Part of a small language model's weights: 14 layers.
Each number is 128 + 32 x the weight over the matrix's rms, rounded and kept within 0 to 255. Layers, rows and columns count from 0. Numbers have three digits each.

# layer 9 MLP down, 320x832, rms 0.0891, rows 68-130, columns 416-519
101167179147142133090177147109116142154111147109166130138125123099111107097094123095114149162166146178134113168081144188167148166146202161098179101092106122074117103116113092168078130153163123100141102115155121104104142136107132122102112131127123105140084090122161151130108145176176112108133182144066136150097140
168158114101126148142146164140104136102192163076166133117108127141105110109082148121094135084133146115142121140151093114075164169117118126122081105081063137117138068204117100118123130076200126159156161095083122170128166161139081095127127171114158152135117121136175115153105121166102109126104155184108110125156127
067122105132183138091125145188154098142141136094105166100108133170158132138079110136098146045112152129093091096089121082186152190136204076089152173131157130125150164126113135120138128114124061135206104148045139080173082154162118134116124130125129153112118161126126182151171146174146133112161173121124187123139138
091151090115168172113096101155133141121138162119160139144090114128162159105106087037135196164138153102095154127140148094121159139135128133150108103134142133097124139131123120127151173104162130169091106103112124155093143104111158098172144102159152131066124153104069150111166151076140126123128141123084141164127118
123110136161119146058114080092157118115049078148169038098126111145116155089070178119145155179105078073075151135149127114127075210049111103140100071208215153152109138151134108051119149137094068067096138172174097139086127113143122137147123112103092128124128112136099090120184108164100153178159107172148121122113187
102143126146151111119081152130128118125141161096138112068138078123128163128142145097087133127151178109126142099120165111144187143125132136145075122128185095136104144133117149164098126131125148113154141128129133140092131146190161055127129133179108151114079099139107123090161167124122117099095143133138094167124126
164076155117113121142056130151116152173092122142097124178112112131122106142203095141099088145136187046071165192140123082169101100114092089064100119081155188175085135166137164188124145141132171124062089082136150122143148117107148098156118088074167146129136141146113092104149153144142145122180154108139143133112109
127141146118114166078179164120132128143097062143139101100105120143091179134144118180129143152146138122099103125126158167125114090171125101115101113128150110117112107107163129171122081123177098053156105098089120155081156136117071102141097129131103150135104139086134129091156148111155128113137082161135147112106140
124122172139092107127161110145119075125134120017104111107108128133099107094110127093077163125089189146152080108171106134148070114139121111098048120117102130137112132182115062087134132109115135087071102153121118170087137099124163093130110073153122120130110133128085132173111166138152105134146097104110119160086131
169097102090108089163163110121178143147117112152139086098173170112122131162123106135157157153119082158131132125127128099091134081122126165118171170109162105137142104155107068156117163121119152168135139155154138155186154190167096089165113171125172141143156119162150167128175137146144110120143109175130098155115097
138082156148181083148142122155125114146109193094124103138080088125140153109179131128084160102091156106051168180124155151114093086161132103150216165113168166047157104119100091144134093104102129163108109119110099142131118089133123158126098178140176103093183124140133147129185129135096150129192171178112132103176226
200092150162119138151143140145207087110107099159149131172131164135151130106168091167081134157068117076129121152108102121030015051132119119165153116117183160135161143180197122150146159153079173139103110096153091165133079140133157123124097102074171168162110158127140089080112138204113159100144125207103132145116154
104138095150112088158132114159108123169155094106158135119098150156149141141112149087158173056067120170150168123142130090074120091100165104149150210163190156150100105138182178118149105113108109165137165084196125109097131161091147137108101160107107166121106146166167100131083205133106128118122188160105115118106196
111167117143131083054106166151148104121120094199086136154155209129126126158047182185062141086125148070130158150121160135101095103111075151066153126117137089132161144151075137134163142124121206116170125124093096080147142153108089100115126120183105177110152121140052112121160104054098127159132151124135112107121146
096105171137107169123162179130115161167088080102105186078160118157132158130190160169181138108158115068108165086120158182077170111130121149091107112141062133167139105104131149177109111147113103105116139135127131114097126124128145145092158142074110115126096129136162155132113128074140121141128128099165095093167172
119147091111146172156138092113167098110154130102131114088148109128111192036128192165130127131117137127187156101129069146107175157085164175170153171119160148105123076122097161091114111132173140129125105094090138180109146094118124178089121148138145115169122139115075142168124096106155141109155153110133134114147167
168120140128103110200061103122140098126100092169134150153145157101181114150183140076123124110116097177203065098131153114142133178067087142081133157115090187102106166153150099139093107085140122118128087124215089130128189167090117115114147141233170128142177155127065156117115133101121192119126107126166141152159164
119134086103113099129116120143105175109136136119175077121094080118147125122084146119178115120116128112108126083116137144135130095097118178199145147125152155111089134126129099137139116138173146127142152133165113169173155158169108097141096191163214068130100116182144123154117123117141137131124139137056171115126154
184144084145101070135122149162071177116141124126116140114133141085106157097137132182147135142158097126159125147140159116151138151106087149181200131122144098102165138109104142055118163110118091174123132149155125139120120118142143177103083071157127108130125105110130108198152084030131142153140127128131135127121213
175116178150119102121148087111116106161146138078207091145103012105137148089121157111108108123148066138103141136120091128086145193100128079142112096100149157111130123140114132106098100154104104155158104091165140128138088122120043149162093091132126102170176166185130129125141110100135191125106084160099106171129167
112147142095128069090090152110168091122129150106056157047126140091174161111091105125172130131205102148096128109132132145092120093171132151128139160122132109116115150153119086113172093139151122139129162144096136127161134101156148114137121139128183121039127134098074151107121097113138111144132090162077121113128119
113097128107159118080107120108163140123141114134151093137123046147121076115203226154133123153186119161098172141160097151108094137118167169162086144121063113114170129151164168125129123119149151129126141117016124140090178155097158171116118124161124122127117127088160151112138124105153109139089153114125093157116155
129152122134151101119157157104098148179080081135065127145127097148123127152100118145085123087164117120104162088132169099078178143176135124139109104182135154133145050070177119112129147148160136094125074074153175085141133141098167120105154093127165147113088121111050137133155203143125116204084105167139072126120096
100106133128157147164127154137135165065123097134123090088141173089158098143101125102116124122087094119158138117115149086129070115135140146150119103239169124132132118095124126091107133124141156151116145143136173152097105114158103082124142151114099152085098131162152126102093156134119100121116137150081144152150119
167120114154127139105115151065108113118125175094156150161118118133117103074157113080129165067166147142125107188145135115158164109159145138110115184101117145184130087092141127079090162136139142110075122121151122097139150102102172209145132139119114178128139152111140147137092172139127113093081099104112157101150130
130136122142129067108140184153132132134108091153160130088133137125094147133107149174137132119139185116102163113131110099073098106164119170170111137107113097143090118106110138108175117111144097113133130085148095084134110127206112169157095120098141140107135155135082113107067128187119113139054147123085109089104113
133170122106128119197165147131121076165154103121072100108096143142110107086106135113075158149170139137107061183108173188168090105138123170099167180121101123136129111122095131112181089106154089142175131101140158121181090063093130133111186147126111158125140075150134103065107138100144130114103165105168084102148133
162149137161118144137128154141147128153110131117116141119162126101129158153157085125073175127116151168095161132128108179145112109145133060108126147052125150151125144046113139176153118118136151071156113094074156156126130114121156170160132128092074111105211116174122127146099164088139132149105103110173088091095128
165141103143113106142142143074164105133128095153105114119131098099178125088155078115148153105154110174064128155153112181072095106113042073149126098161149148182152193178150096080133162136143096192041115165118107169142145123172157140105116114122137139188120124164149137185097096205183189147144164127141132137096155
095102136142148137117133097157138173128142150142049170136096126091148130157077114106136138132146146147196100126124142099118138190168077086110189121099125148138140206125120132191149141141085120161076102130084115124049118101092145172118121131123101149190120138117151158143115136146095154177140116153199137149107149
167132093124124171135083197142091129086109180113090132168149150168120176121135095094162111082125163158131181081106198101120115200154161166157149093141163095106145097121064068116134134121127163131094117149135094137158096095158161159076115191154144116166151114098122169098216169144119194081125135159111132147164068
097138143116057099156140173143142140101111180175121129118142136162121147122128139153161111116152112141163194177138173129082130140148114135190131114102105127143128129126118145114160077083163095147127160128215120102149120159135047131132105135078147145136173116176137139105141174142109153117131154100131184093157084
117140158106103178089098151176154107112151136087057123152086186075107148066119188185127127081098148141133068155139146192075125159155115054050119152145147127053119154113068061148095138113136156108091128093110159072158093139103128094151139090192049102135158162106144156123127152128107139090119120074152106163153163
103132123096132140137171131147130147117104110165103102128160154121134118142143098092122081128108160133165137112132176156119048118124116138115195100108172148150106119093081079119140040113124113104120106127094122136176129137141047134179132083112128115161138120149077125179063116174157066166158091148110213030147117
074156100125115106145105155178119136161119132105147138078090134159083111128144134132188132123106150141113140140099150131131083087159078162182169135106131167151110117138151135171189126104092120136127141148113130105103129085111126170109102155086124127110103106057120122105101055131096126097112108125152153104134167
128140142082109136119159109145146119096119073151052184097143105137123121135126143075064117150138112109122130151192099148143183050191135138106108187123123139144087130161131160105122089159158054140190173116132132079131137131109149109115121140081093123099198081154161144146117181084103114185101137117076079058119158
069081184119131177128166114142139113145134064144103117100120135111134226135164075141081141127137128142137145071115088103142151155122126131104064135142103179161142110109171104132111154171104192135065113121114125167157156164130106120140139103119093158163097125170143109106202089049165123131161134114145120110134097
122156202153119099103102107142119127135148140128157118113108084168135103142129149081095178117157131156091158177132116133110141125142147128129187171145103134197133155088149104135111127167124137146186129121137103097186131087112119132102168153173134129123162144151095109147112166144148139147080095153112084116102139
134144161095104169164189089112100152133151091160134080083132107161096144213102107117096143114129074100131142128155079108118111130126106179129102134149122120121159124120163092127159112124164112166111123187076140099141121112162162118151117161069167112111124068167158138098201133069168106133176113139171123138089113
170090148097154138100129136103164109173143098148157100121157139124126120124102100159120156100178132144115103145154111114143114154163092153134109156132123133069148139148113163152148125112180141156144168103139131162125158130112119112116139095087081145119113117097122147135160103154089085143122117142148187165096184
141111061039148130138147131116142111131155139144127147103068180116174154117174146126169149072140202173159127094158090172159160090083058134108156114135140125162142083123119153129121172137121087117089089064068139077079127079149194122095134098180140181080126128144166137065145125140138130107117187138146074122130195
126109061141144155135181163105115138151127135100170119131196107121144128145116059141154092202138174167107127169157123104163120125130058140158117163183111175091119071120111080101155131080126145118080081166118123143119124116112139147120120082155119116148147089111148140081139145181116119103155153161135121149142130
211138116143136159193039143148093134102132213096183097151164107089168086113058157113108133151162139183118136141176136094138143130146049142111092079099114107131141152135079128110096174124147170087128069136190097143107112111129153118136127155150196090125158127175107161120120147058105119135140039133186096137087117
197147113113133109126102125131136147156134079131194093125070133145162113154119137108095097074086081127101119100126066110136142098151160198079100078115130095090134092130175105090154112105095153082162168163151118152174120141111094157122117106138090168122108158143183149125135154092149146131147150123193111171143080
137095134124143143101089092135157163078166101118145147140143104175129140125098108037126094114148158102083099106143100126100171114104078152161091094133084115121109086082148124100110100054147198083163174082147121136125089138128161149122152191192112144138145114132140158130090120090187117070140140180117175130052151
066118139079102103104126091157093166081073139134125156175171137059139189117106140143128057110034077154175123125107088110087117145097137167148110141158143169147121105182155180155119161144124126097075123188184079131103162119112111128138104131176144089112062114163116133175122140094104159169120095093108169085155140
107141124124154092102117132108131165149114151146117052104151211094089100111145097065106180133169110068154087122101169117147181094090142143161149171149078122159152121152115183131150162040124126044140131162133114149140143152131154094174119101127131187176133167123158148139092097129177109129091171173108088195148162
105082104102128114138104103136206163117124157170163149156124122121155120077126054108064069109113102164156085119123083119161163133110130126103132157169147096119169142112107132119139151105146136101121107138172096100148125109095130145141141131126139105143107123131139133055116166141070152147139160155130108141228155
136098087109160152100151147113117064105143054135130122084179166053134191187127199119129138139136094128091145149151065160174131139113103120117151184189119205090145105116094096124124143131130145079135127095128111150193099126094117148178149126132112083142127135143168180127117153132137134066105123123137129114179152
100097135094144097110146099090086130048151139127125110093164149120188108140168098160100119094153132114189203147156122101089126153164121197177118073067102070143124168065137133090142146128141149096110152143144122114117042142174090082132075134157110098150090138135153124108170107090109121112134117190164106134117114
088114158170153152073057130137137133202104121169125112086111093166132121133086119187119124125094096152083120103112178100221108091147129103148110199182116110140123131114117111141162152184188106059154157148129120147100145121100134137095141077133154170082099133100158138133120100096124141149136133102145123121085103
146160146085134089069163162078124085144153141110141097153190138088109111125175098161120155098137087080136079107138124162196124147052134118144099109073148118143180150154103110145132081113097129133116108116096134122115136114115171130148139141105120144092105161071091136169134155113199160085109185136175114084166137
116140135120172101132087137081111160151141071194170094142169125136131105144129106105133127133175127171162172125162129121129153109103146121158109108098074109093106118101089130105073108135180058125110100121162124084163074101175141152173111122106111117122093129118090144150095097073130084110099150118131040125132139
148120152113147093178169121114156135133185106162126101146101137127131121130106119103128143146092151163168097132147115087103154132140079129176111163116120092166156146162131176140095153156135182161112082132129136086102108086086072129146140139145128136163121183094168113099113109053139134178110158122148089176132164
140120123128109092096131118114152086147088090137154130120163143133178166114124170181157134076112099117137131103145154204161086047118140214135184110155108100110127191108130131150181038107097130125150059120125143174163122110168135059170100126079117051130180108120170149081160074165038149114116115111110084095063138
155059137131130107177114108112097133108122218122124123131134126097134084148154196168200143146170133189088151129127162123153161158162198114205145118112091171095125143178135122150125107138103112165176103119143100163124139125142140173128131143132159118151139162147220101126122130127162090145090091102072141096167141
115152122135122158125123121119127095127121156128125083118145105172115107140116133061112100131113091143103148176110077165112081135134109098098165092155135099178137136176178140136085104102139175106112136168178152166101127117167154137135129159079140111107148121098143103095100177114137147094150115090123102194115092
133119167104202124151125139129176145116127132180075075095161164094147175127145093203090093102129121103107128066129103135170136141107029089159078113091134163126130114135150172182134160144154107155101133101107131139111093142152159146081119046108101110109088119081106137084082104146126155135102133082159081088156082
093099125150115128113131100162131112182178089100125100117154067133152105118107178160121118132098092119146135092117151166129102112110096182077130068164176094182132193106145106152072116069165068101101186173113125118185150130133132169097136141143168142182121113096087076185127111107135106091128126149111146141130068
149134138118112128096150137137089191112109136156131104142119151174128134113108106117140084150139226169106088060162119144081078132123094113122097181052143111126148132104134149141120158135094184057127086130076141126202161079110112128148123132145115130164133153151106168122104173099104174139132074112088111088166151
148168085103123106128107076146127140114141130136102087142119161095145139106113125133069148170116136148103096113094123089105134100099108105116154157185128134104140174081136141140141078125113171144147140139157130150127085158126141164142129111121136149121186113082100127131054087077116112147079124128111129204130159
060080098087136064100180102161188137146156142157103146108078150149141119146085055119109106173122121090129128100119109133114199123098108098166111167146040125078138119140107109048067068123110121099152063104093135137104160099070122156168145128131142121096134115185088104066124152107172172138118161082169159128127162
068158158088192163133163112144148085151132119150123074133116132173166131134122170081136117167149096090145076102142116155099117115123094088105122127149090103074100167175220079158188136099118110172097162152151147109115141116118096143097124189132116082155115180123237161088090061132070167127146097094153128087072133